{"attn_scale": 0.0884, "final_lr_fraction": 0.0, "seq_len": 512, "steps": 7774, "dataset": "wikipedia_en"}
Each number is 128 + 24 x the weight over its row's rms, rounded and kept within 0 to 255. Layers, rows and columns count from 0. Numbers have three digits each. The size before them is the row's rms in percent of the matrix's.

# layer 3 MLP up, 704x256, rms 0.154, rows 263-281, columns 0-255
095:121120123106141134113145088121148148155095096073109109122194088127149084143065138145164133071152116122155151129156126114102127108115122105134139141112083137141147158125150131153136147135125121117094122149139117156102076148117111109138124165107091134098147094112049106155116130098155119150131141130137123108152128112124139135121152140135130093120120087141089087099121138143139125151139083093123092161100147145108142104104114154147164102141157072131109146155084096149115140124154122094126125125120144098168114108116126107120143150110166139146100121107107142088111105098130161116122164078132130069108112084079117136128160087108137139110103155147165138132116119139149110146138132134149145138098121107117125136114121102130115116111151130126142118169168136176186152175127113
097:143127120129114131115102157155131148153099134102092123124178180191156136149145131139130163122081088122135081110071149125166081170103075114123137132144131136127137139101177089122111145181155151124132142131107123150163135158128105109144098114174121101110145121138151140133122132137062117121101148107178125146171094128108114133110126140147153137148182112103138102156144141118124126101133132111161137117157081146118121133128132132175099132135168126148117119134136100128121170115108160141146130116111107120156121182085157142119150104113137107165141121179119110117159128136152115147134164112129163153121131081081151098160118135119121141108100114098101177108118094095150161098128127148155143164182159151107112132139129117168136145147117126151145106160099118124127154105117124
103:117117121163134107162106126139153119130116129095159127132131149126112099111114116124141139132127139114140102137127151138158150111155127127079151111128177128158147116105161108112105118096093115119104115169140133065114111141173124126128119122133153077101153150091122121139152181121170104179115158139157120147155131116097148117109160101112129153086150134107113117093155149102142159135139120128107134130196126137130149101157116123123140154133143160112165127119127144125193088136124178142180098087120164060153134166147094107123149160088131142095121064099110126158158148114141121116141119111122151125136119095142116123145151153131119128192162117142106109123163114112145137131125065137070135129162136114130147140110146131123090134104129129147122125124151086144168159100176142
096:127189151121099107169109156192132111168083153153120117112142102121151124087144142118086124137132122095143092131136133121081112106130143128125090078136168122140137096117108168136116111125139065088186116131157107136112097144110142146111110118111102132097144106133100159148123107158106159119154141106114132130089152133119138171097105157141146164135114123105133092102094112116137144122088087068121076067143157108150161091120132119107096150139108120111143121104070089115140121116119092120123161126117173123144148094129111094139126113141134129136124110121118114084128111128094150123128109186135165125120135095105142106125102170129127125123140114115136097134095098108130176107123120112091105123151147091156166099117131139113109139128118134162140153151170117120086127108115108
096:156143121109180088119129174113149097122112116097134124116125091092143132157130116150110139160128102169108104139130119157169136111134126118132105129140168117123122092133135147140151112140121131145121090109103132118110086089106135176152159136114137126095146174128134131143102156099135118136102149101144127137126160197153105091116140140130162062136125077134171098113110112123115146129121110099102134113178121105142139141144116136113109160165122098110116155160154107069148135140118096117120131144082141113126128133123158115097102137091110085096148085112157143122138101087104129142123152115144129140107152125206175136110075133136087147134132153074137151127121163119157178130109102130105107118100109141158156094094123145174109112092113101158128144141121102130127140171112147
098:120118098121097137135122143089092128134125121112105198115104127137123114090118183071162147126141137120091123131133114121137129110109149119138105161145116110126114103134133139108068122132151150111155090132135146083136124137111094126104126111129084115111108122124115139144129140120122149102090089145131149160122143143168148153134113142167090123168115150153106147131156098103108122123132131146102093144122095119113117097079130117137190139145112128118127124164145184112120110106148109124129148117114143093127108142089163143172110124140079128125145167117096101144110153080121126109118152120148146143121132145097119169154074106121165089176187173127153108121164124148103155153152120144162149121143154126157149114132152077141111086097097131122117147136188109141104185164102121
097:117104151094136125096141124102109153161092153129110131111101132161119098145119137152151140123126154151152117092129124108161150120117138104160148096152110108140157109138118110149101065100085137139130122102152119120122115176082113134127191134117138133124118112076115145108126129090150150130130118094092132122150158150115122174165140105127163116136159115096135117144173152126076148113101137117133116126150146170130149147127110127104103121123118124167115134062109172168143096128155137086094135169137125154167140129131075134197153108170091132170096105082096125119120084078151133104136112165150118149132114134134138112124167144148144112174093110075182139117135133116145163117112141119129116101131162115138126087112078127135126140092129110135124142113133136138150148125144096
092:131103166107125113073195176136129133122137106157104133108114155106128106162124101164150124155144103115105130134107160127112109168157137169103116158118090120136162103108141083145146170129133147142122139139139128123143118104137133143115128108103158168142139118150100085106096186142136172092131130124143116096133089161177103097122124166140168149092101140105160118137125107132137167119125114111152143176133141114126113124139118110119069077127147110129097144142118158137094131113101166122125126157094126100177122111179121084132157129091091097172128147138135122148137106123122095118151113138112112143149152089120104105106136143122125091139109128144156105135110139124115101147118126108133124160134123113142138191133144102115152155161153152060076125138173158126110119152160160
100:139101150112176158116070111146111098103153112107133118151114153082115145126084152161128101171211120143133151090132079142129117161110121147145156083146148145108127154205133105117152121125106120153118108145139135113123153147091145133137106128124131138103121127140166089125168089105099111107127127137132072089134162139135118143125121137125141083151113082133148070115138107095146139111146084123103099132089133118146148110091143128121115096143138143121156118084122121102155147151147118147131111121109104099130136118122091150159116150123118161068122166140138126169146157136115145158160139151134131168135104129132137123138121097090156119142128120145094123139152119136110128134135115137139133148126127176116092138094152101120121104080160160107066145177181132130136105120144108
097:081082118113159126111120065144164161136130099141133107157097119128145122125138100132129141140123159138158122128137111143159137091133146119187084141122117142135138152132111121141085111144150096100123112095122143113143103110101118099111146120175176122113160171126137144128113139115111126162127099147096095123118108114149120106125168146164133162094091120122140147150108108119170160121055142113120106121145101122145141132117115121090110155100120140145120134113119103156113107092137142120093107138124116074123100120170109088173127120121192093143115136115158125110142121139156130117132107091083133133109136158170104139067140149117116096121105077097105154111120100115102140101175124136155121121113139134132153050162093166114101116171146114140112123082118156142105142146109142
099:108129114111157105157154115175127128116089158122116146141136109156156119132074103150144112117132105109172171152079091099113130135115114128105107149117157131137107133135141076129137151130152127149103079145137110128134130155124153134141147105145076161148128148154090136181084136167133127138147080128156138136089136137094095092156109122127127151096105141126131126183137129140130146137152150152104161158109108140098114122136147126127096123141114133150130109112114103106144115082098103154144143104148116108097093111143151121120126118127138126152160127097160130126100126136124159115107070132135165131139118139103073145123120128139114185099092087107146183158131116147114166132113129125119083157180094116097182067135126149091150115164123124143131154153093134178139159087104152
104:116114137149079126131146109076148135156091093126182155142117156147133119095162148156124129118121163125089122109142124128141106147116133124090072091129116125136146084136154138168148185139132134138131190094155115101125093147132107118127112126138117102165172103179140122189115161107161152156152145134108131145068085111120111087125154105141110113121128143138096157124177118129146129143093129133133134116109161079112121121134094105129157145115088098121117142125119138118100142135120138146135147144160108118112122146175115167116141109151124117129119116063091089160123135146112122133149154141123118135121121125150163167113134115133160115134151155132122120190078096083127148092130159155113124163097122108122136122147170120162119135126129091162153141120114163093119121066118121
088:125129167088130132147121138157143162144120125111130109098157119127153089126119125137111119128128116127117123139090078125136093117107099108123085160109107217146117134109107107139102114195143126167147170113102171165165127154112083159138078155120203103166128149130150143101157130098124096137106124132106121144123155135145119137104111129130142158150126101121124138165146118136112088105137065147140159128151165105120116148181165103168136121170178141095133124119109102139115120136151125089122142139126130154122133088119090144130135113178131097159109139138150109126117155138152092120112130134106074123141122156119110126135179129146116187136143158100128140125119172139110128141146094123125108105141123093113127161105160132174119126089141156150137151122089133109146111110130155
098:126158106134109107158147127135110110111128126101111107164120144153118176131127150060125126169120117130120156148131122129128135153164151121157113150138115084129138082124162106129139163098105161164101118132136136115132115123133117132145115154100148173108129129125125157148165102130086152108127120141140132141108130134141172170121133109147129149158130164122133099101110142125109107133154113138132116111129136137125125128092147143150122154124104144152100104142166107124143167124141095170108170101135162103150123190094136167129133147175129105138108188117210102105117085165145143103136131112121159154111146140147125128163130131157117132135118117115124100129135145125158085080085113121156103126167109159158135092126089092137113107076095078150164165115097083164076167156154143
100:068104118123134147110102109112115133131142174127078133128117072117094156137114121113174094084113073126136133106113115154117146159137109109119093117102125111170186159139130131150097102164080148119124123125145130118130175133140121127130116134128112120132159140113163104111146082141105107093159096143134113093148135110124136142159151110159161095115110122104115130153128115126132121078146107155158108094136089151105147124095165118152127127138120114131087126155103123101131158162182119137157111141158091164132103076118134143097121120183129116091114101104095128140123128121144089151111133162102124160153119154120124179084122114182111135112126141110147107124165116124130165119111130128108134112126154127140134161102114165153081059086148130093131149163156127104134124134159163
103:177110114128192136110141075127162118149179172119124121154102124130118089102135095112141121172108151162105106132117140142101155100114141112122146167103147136159106134116146157140123094125125139134131147103144125114122103150130135118142135129149112153144143134131093127090093157126164120141137101138150152124157172130123130119139116125152075090069115137140131154128107092124127137138132103142117114123145139110125109100114089120172071148156121132156162118097083101091115099107138147155121111132131153178142084151126127132094114120165156154108132125128122128143143117159159162094111134131094162166138135126135134105135110079097082107142094090128133120150135127117157062084123156156127171111127130186171116085167103154126146111143157120091147135122116085149154127134137072
094:114131137141120128118155103103128171126154092169099095154113127123072133128111105111115167092080132106131096080104108139133169177150155124115114132111127121101079092105089134100131133114133141139134121145101107146116133136139133136100097132146125139125118111140155076148132105150173094135118100093127103145128156082116119126150130115132084138144126060167091170108119066150145152115130119099153135151114095127112122151151059114113143116139153143147142118102126122102091147121123107138102141114101132103142110109076144158130123136109063107125117166113128076132145094132113137125110097117136160141115120135120099133129133108088141146133129112145137129137126164112153145108149144110155127134124147104147102166152123076155111124079141091115158123165091112050116143082119128
093:126090126098117165145106149144147140152156173133152149109161122136117132097151096145125103150113116154133098133137133132128139073119147126106111091157171158159123135160182083132078121127128117135134130153129123130107080142111145128057115183120123170133148175134124103156155145154140103103158102136138134124154131140157149152119134139150107106176119137104125141121088156173127131117129126118127111160161114180097113092070131094141124148104129154147081095149118110116126091140116176133130156139109141129137117133110118123090134138097119135164133154138105111106164078122141134100147125082098120192110165102049120157140111124135141103139104164119128112142170105140113146143113127125096106116112151126127170108120129091104136155127159158103135104147126136094157143143103101
103:158121112103154086124122174143111101104104133124119164100122112158095126114122112130157144150120129118124119105127140146120136130134159130126084092135109134165183115130105127128174143104139132105140122103141125121105133151122119073135097168161114101118136122180074143113117146149137125161160131131132133081154112113168140164139170164116130106103167139136123120106113173154134167082172131130131131102105100154113117173142165130105180186141149107111138160145114128111123103178142121130126147120114101136119142162124108120153111163125126140148095163095143107118095122182124161122126139102108162111140136116108179151095111150082137123092162114121110101125151128162137136200118147119137085161117119172152181129115133119118103179126144122146111140165126084165150157125143115
# layer 3 MLP down (transposed), 704x256, rms 0.141, rows 263-280, columns 0-255
095:143139098134092161121103090156129132095115108141119119105130165130135105162097130135109142074135141163218096157129160134131134136125114110140117109128148143108162122107124132141115158127133118125106120133129109168144132141109114100172137147140121124163139105106167119120114129143115193142103124116155138105112146123107117158123124140150123088159120077121138163142160144130138119136137090124136157100150124100090114154134108057147110152160172114079126156124122137096107130145147153100115156100124111138187199132132079128145140175112135143140135130152119129119155135111126155127103117102168157135112177168122156165158113124098162104104115159096169140117134149124141127126076092158146145100135131105118123143144205118109110144129155112129170112135103100119168124162134118
103:202114155135139104116108168083134145112120159141128110120136157145139113122092082145114141132104110125091121099127086120163122139119153150162164127173140112148083123082095176165112127140119099068146126147126129117144133121147135135103148084107091109123097108119077120132097129162103138131106111156100143128094104156136162153124116160092105115103117133081102096123158146119142105140104149164161107155153095140063113127140140079160130140159149121136149120148147131140170141143083140163198073146117143102122139100128154098125151114134130126124137115115088101144142114140123093117114136148111078091129155116126097160143131112146131102119082112145120118117106114121087136101137172132147131103159164144097109123129104123158154139127105125113125135138117166109119149132136173
100:143128131096085160157117128145121078116122165091139180146123130154078165109109141140130115175109122148123149123116146107140126120121121130111112156172118139127157120105097111132146119137159120142119144088175147110148126146127134084149129117159138154129181124101122117082141117113109097137118156123106149118180125127126123126108175121134130181110141145113102121167132146127155118113121134089110101130104147153138140148156113124146158141150122154163128221127116141083125112109131092151141125117145130151115109125119120102171133141102149216118126173131093139141125107128066133139086109130099113114080162165078163087156116136125142114128101073120137130123132143125134134125126117135164123129144129148081120115127126137124093107146104135066163152101121172120150150109128168
097:096109149118102129112156177164164149125101127110159102093161152100141122132137130138148164126101158167114157152146136151118143124111130136155128115146143108137135114135134130107120153144161126125126109185142137104106149151121157116118140119170145165135131108136113142103089119105128127125153134119158147158077126125108151136113160108146158169148113115089125106136126119144223176112101157144087118099162155087119149169118120145093123101138128150139118092148100134116123126092143128142101133129114152117139150132112128068156116158102127179147118117105136127065141116093139190121130078116119142150118154076154132119113055153110127108186105154169110093133139099134127146127106143130144124123141126136150133154128131108152152119138123133091058153170132107118136120107138102
099:134163117141169103146139155141167166094124125157088148124109145080159128144131150067145138166102082142124135126119124125213134119134125107116093132128147137091156145098118145090116102119147127126101121107071143082113130097159137157161131140110081167158115114166115118153168173131130133111150151104107104173106139159137130120131120144145181140132121081149177113109126145139135129166109100151117107129173125118156123112132116108117132129128093135094107142124135125065161139143127093084170176151106174108111139147121111159138149116126137126146133100119183125092156107107138128125130177152102128080132117110166137139101115094134136119116122138101150160105129118129131144146109125125103129113127125141170125108139124088130127141123120086111100131115107100140077122136157179
101:078124101152148116160170122153110108153152137162149107134171119127154134117146127103163131101104098152149158092135141126129060126120093125181130117138137096087155133121125097098092140117127106105111143100124101100124151120091103145143097113169139132156170123115148152124126125137153133128106119102168130109115128121111125153131115103144144127154088088095140135120153052137129108114089115145155145149126148112126098163126091070126156132097141136107127112147115121110122115112106139104117142119163119132133148131150141127161141121127172066104134108166147109112134134108110155176093111133145106155123139134109147165168174096136099099141104133165117129086110078152154109123163151103122148114117094101140130134160164143143110171086140158122181143123149128083133141130091075
098:157107147109143129134151175119102132156090142136165098138100161107152159120133096113125096167121113156113132109130163093143109122134068100140129154167125172130108105102136114098113106124104142126140148126154155076097127128075139111078158127131131135099145091146111150146137128118102173118117116070123109117090175127158135141131111125125108113068143114112113115133149135148103145135103171126139124127137107138080122126131113142151150113151125082114123124133070130147133136130109156103084127172101135118092148101175068153150127094097126162147120106115109120125139117157129146144099136154171149125102159142097189099147122142091139137106115125134142147135121130155149121114110190090124163141163125130156129120112100157130149116094103099176164155118155162117151128106163149
097:145156139166142151142103133102098147161117100116145131120117098103102156165125096147114154130085157127083154130139142173150127181103093118125107115143093145117125135174102093079159118110110112074146105176107101151099147162154167125107103105122101105132143087151126109135133099115087098097111134115125121160099145111144097138139130111100123121125124154172143153091138118121125089108150123141130132148127091117098141077169123096155153090087140116146130125141100119121194114107122133124116119159106090127133128138099144157141116082104135133120144103179109123079153130137131159121154153088103146170158135178152125142140143120072090134143136124117128127126107133125131105117130152146094098087091105147164124076113109123105127149127122107155179127147127150120160106158149133
105:141101164123105125112129105140093090119098123133128064136143174139102122112125117161109099113173130126139116140144096148114108123140115155152153107137137100119130083133139127124154141154041175115142126137131126114157107138166087123103139185096153122118144158142132072149133132123110115112118163095125091108123151143134112181117114134157107105116090127164115112135141110112103156090177104139100141149104067150151106120147128133138135069119125163121097117146146157140128071132111136125154112130113114115161123121123143121128091147127118140099123159125125145139143145125142064148127080092181137179147102135110130132153150118131144109134112123155148163088131115173129100134141113089154168114115116143131102157148111120168150165121139159151150110129153154187121124121125169
089:130178092139132173119102108129159147107127125102114118096120151119158164107127089150172146152143120126133116112131152175169112124149146127155105138137104095101080128126093160092141134128099159146128171133150135085146110114120117142099131121153103110104130119094097109142097155131124125127159157131122122132164173109166129122125134154116201148144088130139178102104117146144138110113120133137141100110135139122153141112166131141098123124144152136130155108136138136137129128141148113137157119166122108137099104123116159135139140122119131076071161131152105187126158109186143100127158174131099136106154099155088116116120179095114109182151146135142106127128147135123178110171103108117126067140096114137068133100133102137144127100113118116110175095132111136101160145087163110
102:082135135105104156090139126072101147107118091134143118137084147159091120139098120137146098142131119159095143119144157135107194146137150113151082098102111106111162110137110091121105122141114154139145095102181148130140100131130109162172142134130148157105192169140114120109162083138126123115173128185124076106115159122131135139093127098114140122146114147113118130115142128073103116086120082125113157140082111108144094131145111110141137168147150115129146157132097144149151129136158111138165119131157109147141151095140133132118100115157109186145138112131144133139149100127082127123138118136144102137122137136177149109074115130116187148136167135109113097107091127145100133054113118119101127127134126129146153104139125111149153120104138116133151149138178133126116097119181129
116:107156125107138101135097150155105119154075160091195153103153092103121090105094119164090102109153076139108119107122135191169157121146103123119128098134097137156110116137172103133119159166143100160116146161160185084121122134129179137123143140111142169139168103155100141129168132057137141143136095111106133112135127124115111112111177117112138132128116139115106153145121137136149128111142155112146144153089149099112133105137149082155154160143158123117160101141135127115141105136107134097138168114211134098107170129137102151091104110160116124116106103080117125139136119127111089117165117140109126127115124174100111148166120140141111143149145125125141144168127151140140133113111130148168121121101145105129124135155137136159135113076121159123136109144107134108148157104094132
095:166143156085136124123127082111152147072174107112145126159109145140113104120117139172147146102101146125099134074139122141106164193124154108120133190105137116136144103164138103126105125129132090147138122137101130156099188165132132111095136125096140089123133146143113123147127149158088075107180158132115114154143111124116116175128160137157137105148104167124088136134106159125120158104150124160065143104157140128136123164145121119149129116137175170162119116110097116165135064146129115155103116116165155091119136106101143130151127127128143121163159160151120157142132148129081164139121145110136108115166122144116104156159164117124116144123136142164136141154147155132109138126103094139136121138120099130116082123105106127143128114113075176121150163120174146157140109139131112
095:132104151120125141104099123151161122141132162174135142119110134114142098133139128123100102075087141101135130128100097153141152096165117112138121139114157134154161100113160174120106167146099101090167097130091147097137155130149111120161158103162111118099110137142096131089123116123175125154111082101141111093117180133128141091102117151138129097104109118122112123111116066147138166155137119126140121129102128116144110140101144133103128098132119089106112118145135116153158125122141123101118117146135072152130145101166114146113169109122118158105105069164150163155141156125152112118129138097153167118157143125083095128128155139152170172115190142158106134113154145138125119204126132136144134130112129159135144200164120138116096149110112132087127111152154126153127110177125110
107:150151154112111168133133116122161073140080114126133142108096097123120113151110161143135123084110141135111095144127153080084129130143155170132101112106118150178162156140116137146142135106083082151180119149144155155121159131096102112096117125152159144162152146129184133149154137154106121069132163160153162093130116136134101150119111113134103111113138116170113098126162123140114134120151165145118128134110083145111102068117141159158118178168149125121099150139139113151156152161153087151174125122119150133117123130136103094121126107154143109207151117103141117073148119154095115136109151144146142101107102145106153152124133118129135138125129081091175133126152150107121149110144100108140119112177100138116145124132150113129161114125160116140145133115156135153135128076130147
110:131151107125082153110175122081138142166124109106103143147138148118089139154163111095121154139093135146117141095107104140136163177126156123146155128147124133067154082151148139131112125113133129112176092128190115131146126111159118077124135098149121145104123131188111145092123166162137114151186134111109101126148139133125135120148154126124149103109128165121173133158085133102135122134101098165122120121116123114171104133141088112100058149129128132102110130140137135132127132111097121097152151133125175125134147121108094112132105096158106109127127137110149121128139126113131097153125116112113102115150128087144128137107128149147089125111060114126156149126118082126183078100145112131154147116163175182112127119145104136185152140105192107156131141136137125152140115142149130
100:138128088122094138129137121123099142129120136092117066114127141108124093136159132078123184117128142101095157108111127141151124117117166103140154124155136106138134129133066163145117138126121122119100110141137138111091130178124147070169119151147130148103117120095139136112131193151136099119180127127116099103148102127138070098128109115115107141164147135124136113117104144153096117137126129148165147160124123107126132114104101111127091140128145186159122122076132125106196102130117085118130137147181098133126095114108128080079146123169123087129157114113138122122112097100141162145126108139133077139110137132154150116181114127122110101187148136131116108109150153088149138163113118106163122128122147152141119137133112093123161137143157114128100112125144132130122215114166128
093:129125130134126141176157163094124111125125130093141137150138144161136155142143162138112088144119121097125142135149130125113161164142140177118119115135081153113068108123100157132142122115165135133097154082123106161129150125140097095141079082157082117149191119124135111127127141126126144127148132116106145111106144078139144106133139120133123160126115077135161125163138129141163098166115111123098126101081077091108100133161109144104097138136090099099124116131129162165138129078127094158148133116142143097087125142164114111145077139135164120088088094129100137171125102121149156124111101109103163117130118072134091097118133160109090126150133115130160108133139103165109122097163133138127128112122143172122064112136112118159121142123127120118133135113142098189102104087138132
# layer 3 MLP gate, 704x256, rms 0.154, rows 264-281, columns 0-255
100:130074116138105174142088157146122153170089097079090126127181161126125138167143114143146120118124115173108112145143130114177120173147088084146100114176143127115105100135145090137111150152135124124118161119132114125130171129136140145116134121126117135134148128106168130128129118168118173119122127152126104096165137101099109117113147114121151100130132113139116122122174160140125168060100158139122123136140106103114131123109144150149135111150158135174121122086107096130127134127097146156164139148142151104151131154151173148134182149120113129166137148122120095103140137126112106180143099077115094188154093086101159099146113142100114142152103160108103082112113106111119170109129093139091146171120144152131107155091145139103161124154132113135149145138118144174116149127126161
108:086138129080120073100148128106106155143141098137114098121140103110151132145084162159136116101165133134166095108092135145117117157121120155148110097127104073097104159104132135144100130116145140114099146097090130133132140093153143143101074118132079144127175110142168125144155123100178151130124082136127132133131141157123151147123139129119122122140153102133124098113125122114142145165106134143166123131154108104115156150111118135152069119098136086140112148138096145133139120119129145114075154148082117078153111143132118122127185128165120080146157116129156104070153154131111111151168162149137133178127093126175064146138120072141123135138163082103151171123101118135113129140130138125146131157148099141129113140144113144126153107174147087132141111113095149133121109157135106
099:124122147161149141129126163153116186136108109113119149147144121128137158155123146146110151130139133093114089085130147112116150149095141141105135123114150149141129156143109122093125110165113058109090121129158145143131138109112112120104120124144119146166125144156091111140127146124170176140166153170127160132060105140113161154134126110165091134124123126115101122111116102149187131151112135121104152134170149135162107101122107136102098169121102119128158153136141086104116132134157128133110139151138108175124125158130103123175114179146134044084115147125127119090096121098109152119138084156111102091115141090117152125175076163085101163138100148164130077161112121153093116125135124110124164118109123121123085104124122124181119138161139136137118119143141133111127111139143091
100:132136117155120107125157140117132139127094096166095090131118107123131113149196158099102165138144112126149117111142132164126142084171113123124138114101128167150120128101109117139131100135096142116090155117070099114126157165119174161144139117100140126113125157137130105133127105119155147108135131136179114122096108145123121150151144162087133125145114120084116153162101117091124114154088093101177112146132090137119118159100099122127171142106111099084117140107150098150102113113140144121149141165135118176143129128132105153148121138172132094144096128106132138094121090137107123127135163131153121117109128135126139153138125142086076179190147114125119104109109147158130122170170139090138162173159162137150117105108110113129119102071153137102138100119115174186109122123084163
095:129128152093103136132124105125125139135123099124122144140148133119099139125113118146173138133149155155122125153146119151134101108145128136099195109180152157129117133103126100170170124127117073126084128109168154099148167093193134094180099132097140141141141132142133106134139094122094157109121139103094115127128125142148106059115150129119143123116079108151158090107118153115139121125122167137150176145136115113149087167136137145118095134094111096101131133086155118148136144150123085124086140088120075104127110090106147134098142154124128127152144161141111115152083117131099135153115154148145151110115098134138104126135165112101086105110081144122176123114112130098135122117158153148137134131087153133106139126103138147105099117155110128136203146148119154094148080087110162
104:148090143128118090112143103153151132150118144137120121112144110152129170142131149123158122129122132146147106125127089138125144120111126089135116140107187110151130152102144132157118160186125118159182109122121128134131112156113131134143132120120118164154147122109082118102149165118132130125131117122122129134171152136151131108127095170149093142115150123161092109110102145130171130120148151199133134087175154155142139135113104112127124109162134072096145151156121124156083108147101131131113120147137093131144141137152108091092140133163083143122148097154144108129125173107138125090132163111109100155143098169179151088143132137131122121108081066129131128138131156149081143125153133100174078076152107090133106098087133114144149097117136075133109196128148139139109114168130141
102:121133099072127091169151131152151148140124115164136136047167123153140141109112120167117088130141123147130117163174093130146143179106167142099094123144117114110134150141157088149108102094111163123130149078147128102123118118131143117115168142154122175163141154082124134135128130124173123146136122094133100134135158157154173138113151099168117101131120099116107174129077175134172145137143089131135098122135138112132130171097152127106129123135116139115136175140132140126114148070163130121120149176106136138132125091111124090182140135096119192132077107116178175130139129125110132129144129115117139115099122117140117141097105099112135102129094119120134118129119124121153165126134143169131173131156150087154103135140150165100130114104142113118122120129122179104133118094151132
103:173132128089103116176136133123135134133124138115092122144106131093126103119131105111155094177126112077101124121091135140121097094095145138115118144118105151088139115125172097108099137155137111123118142147138186098142132125068160145132137105121131162093100129092102134132086126139104141142171096102101147131106137124131157109123156136152110124142100111121110126128096155119089109151143078067159128131101106124150119166138144112140133130128115166128135112119098136113126154122130108138099156146167142162056136107169144139135118134114166074164164139151130163140134125077138150128093125116099099118133149135153180116114124195104148121107157147120132106114131127147164140114179121130101126144127059140139119088107158151127116144152110155134087113127129163152160157168154122
110:159157098112080123136091134114106124135133113123162131167158122122106140118082149131204142146168127114084138134087145112164095115096127175132155105150139116131130145144157132121138120115137154168147123122142128103122113126135144121116165128095096127087119123121117089129111131118168105131143137157152113147107145111154110142147109161129171125121120114124139104085127108108105099139087132106129086120112161137129087126127155148181127126171106117099128158112151127137102133092142162117135160098108126135174101126149122142104144083131158192160120169134094143171131116138140156111154138076129150120138131136090138120155158146169114139147136160147158127141134093126151105161095126139121116142075082118084109105080076181098153142075095144091128134149130106121122135114156132
092:116139153107150120132152116137112140116089194132103127107111124125129120129107085101175123122141139127218105152091159111122153115128135129126116091114138128142140110097131101068153111169120148133127126110170150087114130145148150164146117118168135122136115160142103137158124129167123149154145072121127145146076102142098167122144089134143136141099129117104130101119113126121110143160090113155110179154121138122138082140173167162101080133102137112117109132104099130131139103122152150131155148152151122160080105155131126109131125110117117130088182094102145085149133144111146160087113105150128147137125126137120129139112116104165152137125111101103161150149096070146173129148173140126110081193138112171170157100144142132114127133131132131134118146138114086119106136103132119
088:136130139111128164143144143152116116106158132143120126131116106166134150145076137119137111117132094160154150167123156097115132142161138142118115145111155138116114085134102129158140146138104106089140122149099113131113166120071132112118103140125113157162093105057119128122133115173108088122132114119132113116138109151162153093120138096144128115115120129126184110156116075149115125121110154156153117132164110127107125125132187120150079105083138166123140108111111176136126147138104108088117130134090108156171098097096188105188133095103140128111100108111093138167123156151104100083169103123159109160140094146099141081097120153104167124119130135154149093113126082124138069125139110129140092161145139131141129180109144148103133110146151122099112124119108142167137136128114162
098:139167141123118145142096087125122112144167143089160145168104124121150126116129156129151162139153113102097140124133102114170129178101143144129092090124090148130138136113106120087133133130114158132104170161101110113130134139164089129161136143068155141134115095125154147153138123147124086116160102126102096116157159110161138146141135110155152143143064109124113079116120166113107113175141115135122138133093103085158107146122164121130141158108119126161120132113116120196145120129123136122121139080127121109124122075162157097142137155104134146104126117152140134140125119147134157119156170101127088117180098159134116133141147107130135137125130122146145094170096174150139177169170178159135126178145112119110123153111172138139122083088123135151106128133113127129160081082125114
100:132151104141109095129138138075144103157102138124113155130151114155117143109119082129133109142126141159133107079120124123192146082134150114186108095120154085126118135123146120127158149108121130088098095138094137135151148095115135115142211154120120143145118150142089156136113135115155125115110106136126122140124144106131119070104152119157131124127133123148159114057155188152165095141160140117159084157127133120164093206141117149122138092102104122111100126117088120141157158108135112171156117097148135128094141139137106125119152094130151106186161124110144100118149112131134144129128144129118116095127121124144125129110156119162107155138126120143133159122117112163153081144085146140141116087140087106129076117142129075164130148162130106133146147115097106134100136156130151
094:075117102152104149132131149171132152144146095081141115128151140116135120143088129158188147150153132065174097103123115113132110131153146124145103140117132091157166130106123087152152117136129124110126112116108123166097141128087091104119139163109128110160116101124146110134155151164124112119123098119107094116170101117137131107146134098135108136123131146118128145102146106123123110107154103154130115107093143126152142128159134142148119047141137139158116097127124100097095135110149142106134134159051093130163142137101080103153127134121125107109131144102109148122095146164134101141142130105129119137135101075117071152077151166159131112119121129124148090086164142109167151126096110167167116101103115176131102108090106157141111131131107118086140119160160168144159144112115111
106:111149095104130145133113121113138113124135144157184112114109170101163166162139122118125118105149097101142117095138142111109095103117109125112102118147098152131164079140102136137150107168089137150114162098165111129162163115097131101135106156100102146164125132093164143157152155161139107115137118120143130121173102179140148109112151146102112142134141125112153142130138139116056096118128112134127112144100119112120121148156079127161156098100152095104100076099099134120085107138139136104153145120180109123112158132105080113146127179082186127149115147121124125150156164116100101116126105149125151148131111154138122125070136133171106134139112149142115158159155142140071148156138133119113091166103153126122139141139090140156172133140096112090127130133138113139119182133123167
108:121097093090101107101157180109157103177143126133152152190127102151107168134146142146114139113075098109124144123109160135078086115109147143135092125170149137118115125103099177134117098142117100158168134127154146114123131144141098094096140129139110139160166132186107139147151127119137109069151145154135087060124136156158127105099167109132146154164138112165169136162118122142135086134140131157128154164075137134145115100144154132190086134153106137129175123092105131134116139137117150129160128143134123141087145122146131171113128143144129138127157130141101137057145123097129180115138146161137118142113096115150112114130129136108115131150125141133158150155113133158164126134124112133139124162123130149117146144126109165098091164158136124090120144136113163134115131116163150
090:135174075120139169136122155087152107144139149144119122136111127125137151163133138138124114149103116126092139150129138168106139153109069146122135091119110131131068137120085179170127126105093098099154107101156127137160150125114113082109134137114138122127147094112151115156129092109164102119104137125117143109115156124151104128076155135072140134099100168162110160133155095086143142155134112157135137119129122141143086117116122096106167119137141126115108138155132109090143139090121097138158148155146123143142161145114087101094123091099138102154125138092147110139141175140200107139066119124115103147138094121105091117129087106109112156123189120102162095118115131112127172157129132143121094115108135132129098152155120115131083141117140122120128125106102148162120175093165146
105:082200098129126118117137113149186130136104138130139107102156109113171143143155153131122122095123135110124097120130119138114133133114113132129136112112112160120104129129158121127141151146123136147161126124129148111150120096121135142123143072077142128113105116100137102154103154160110129115129107114114127123107140137136130147126078178110128110135119152118170104145084119101120126132113097108104131118134115134110092169098178140180155104100102130162132120119137150157129152187129149148133132136138182151141138083170134096117122136115121081154161137128126109065129119154117158120098110138130087161128138129138096114121150127156110203144121139126112093154103122139155132089093122142154149157152187113122158108100186153125103072099145173097151176155099143125160101155099120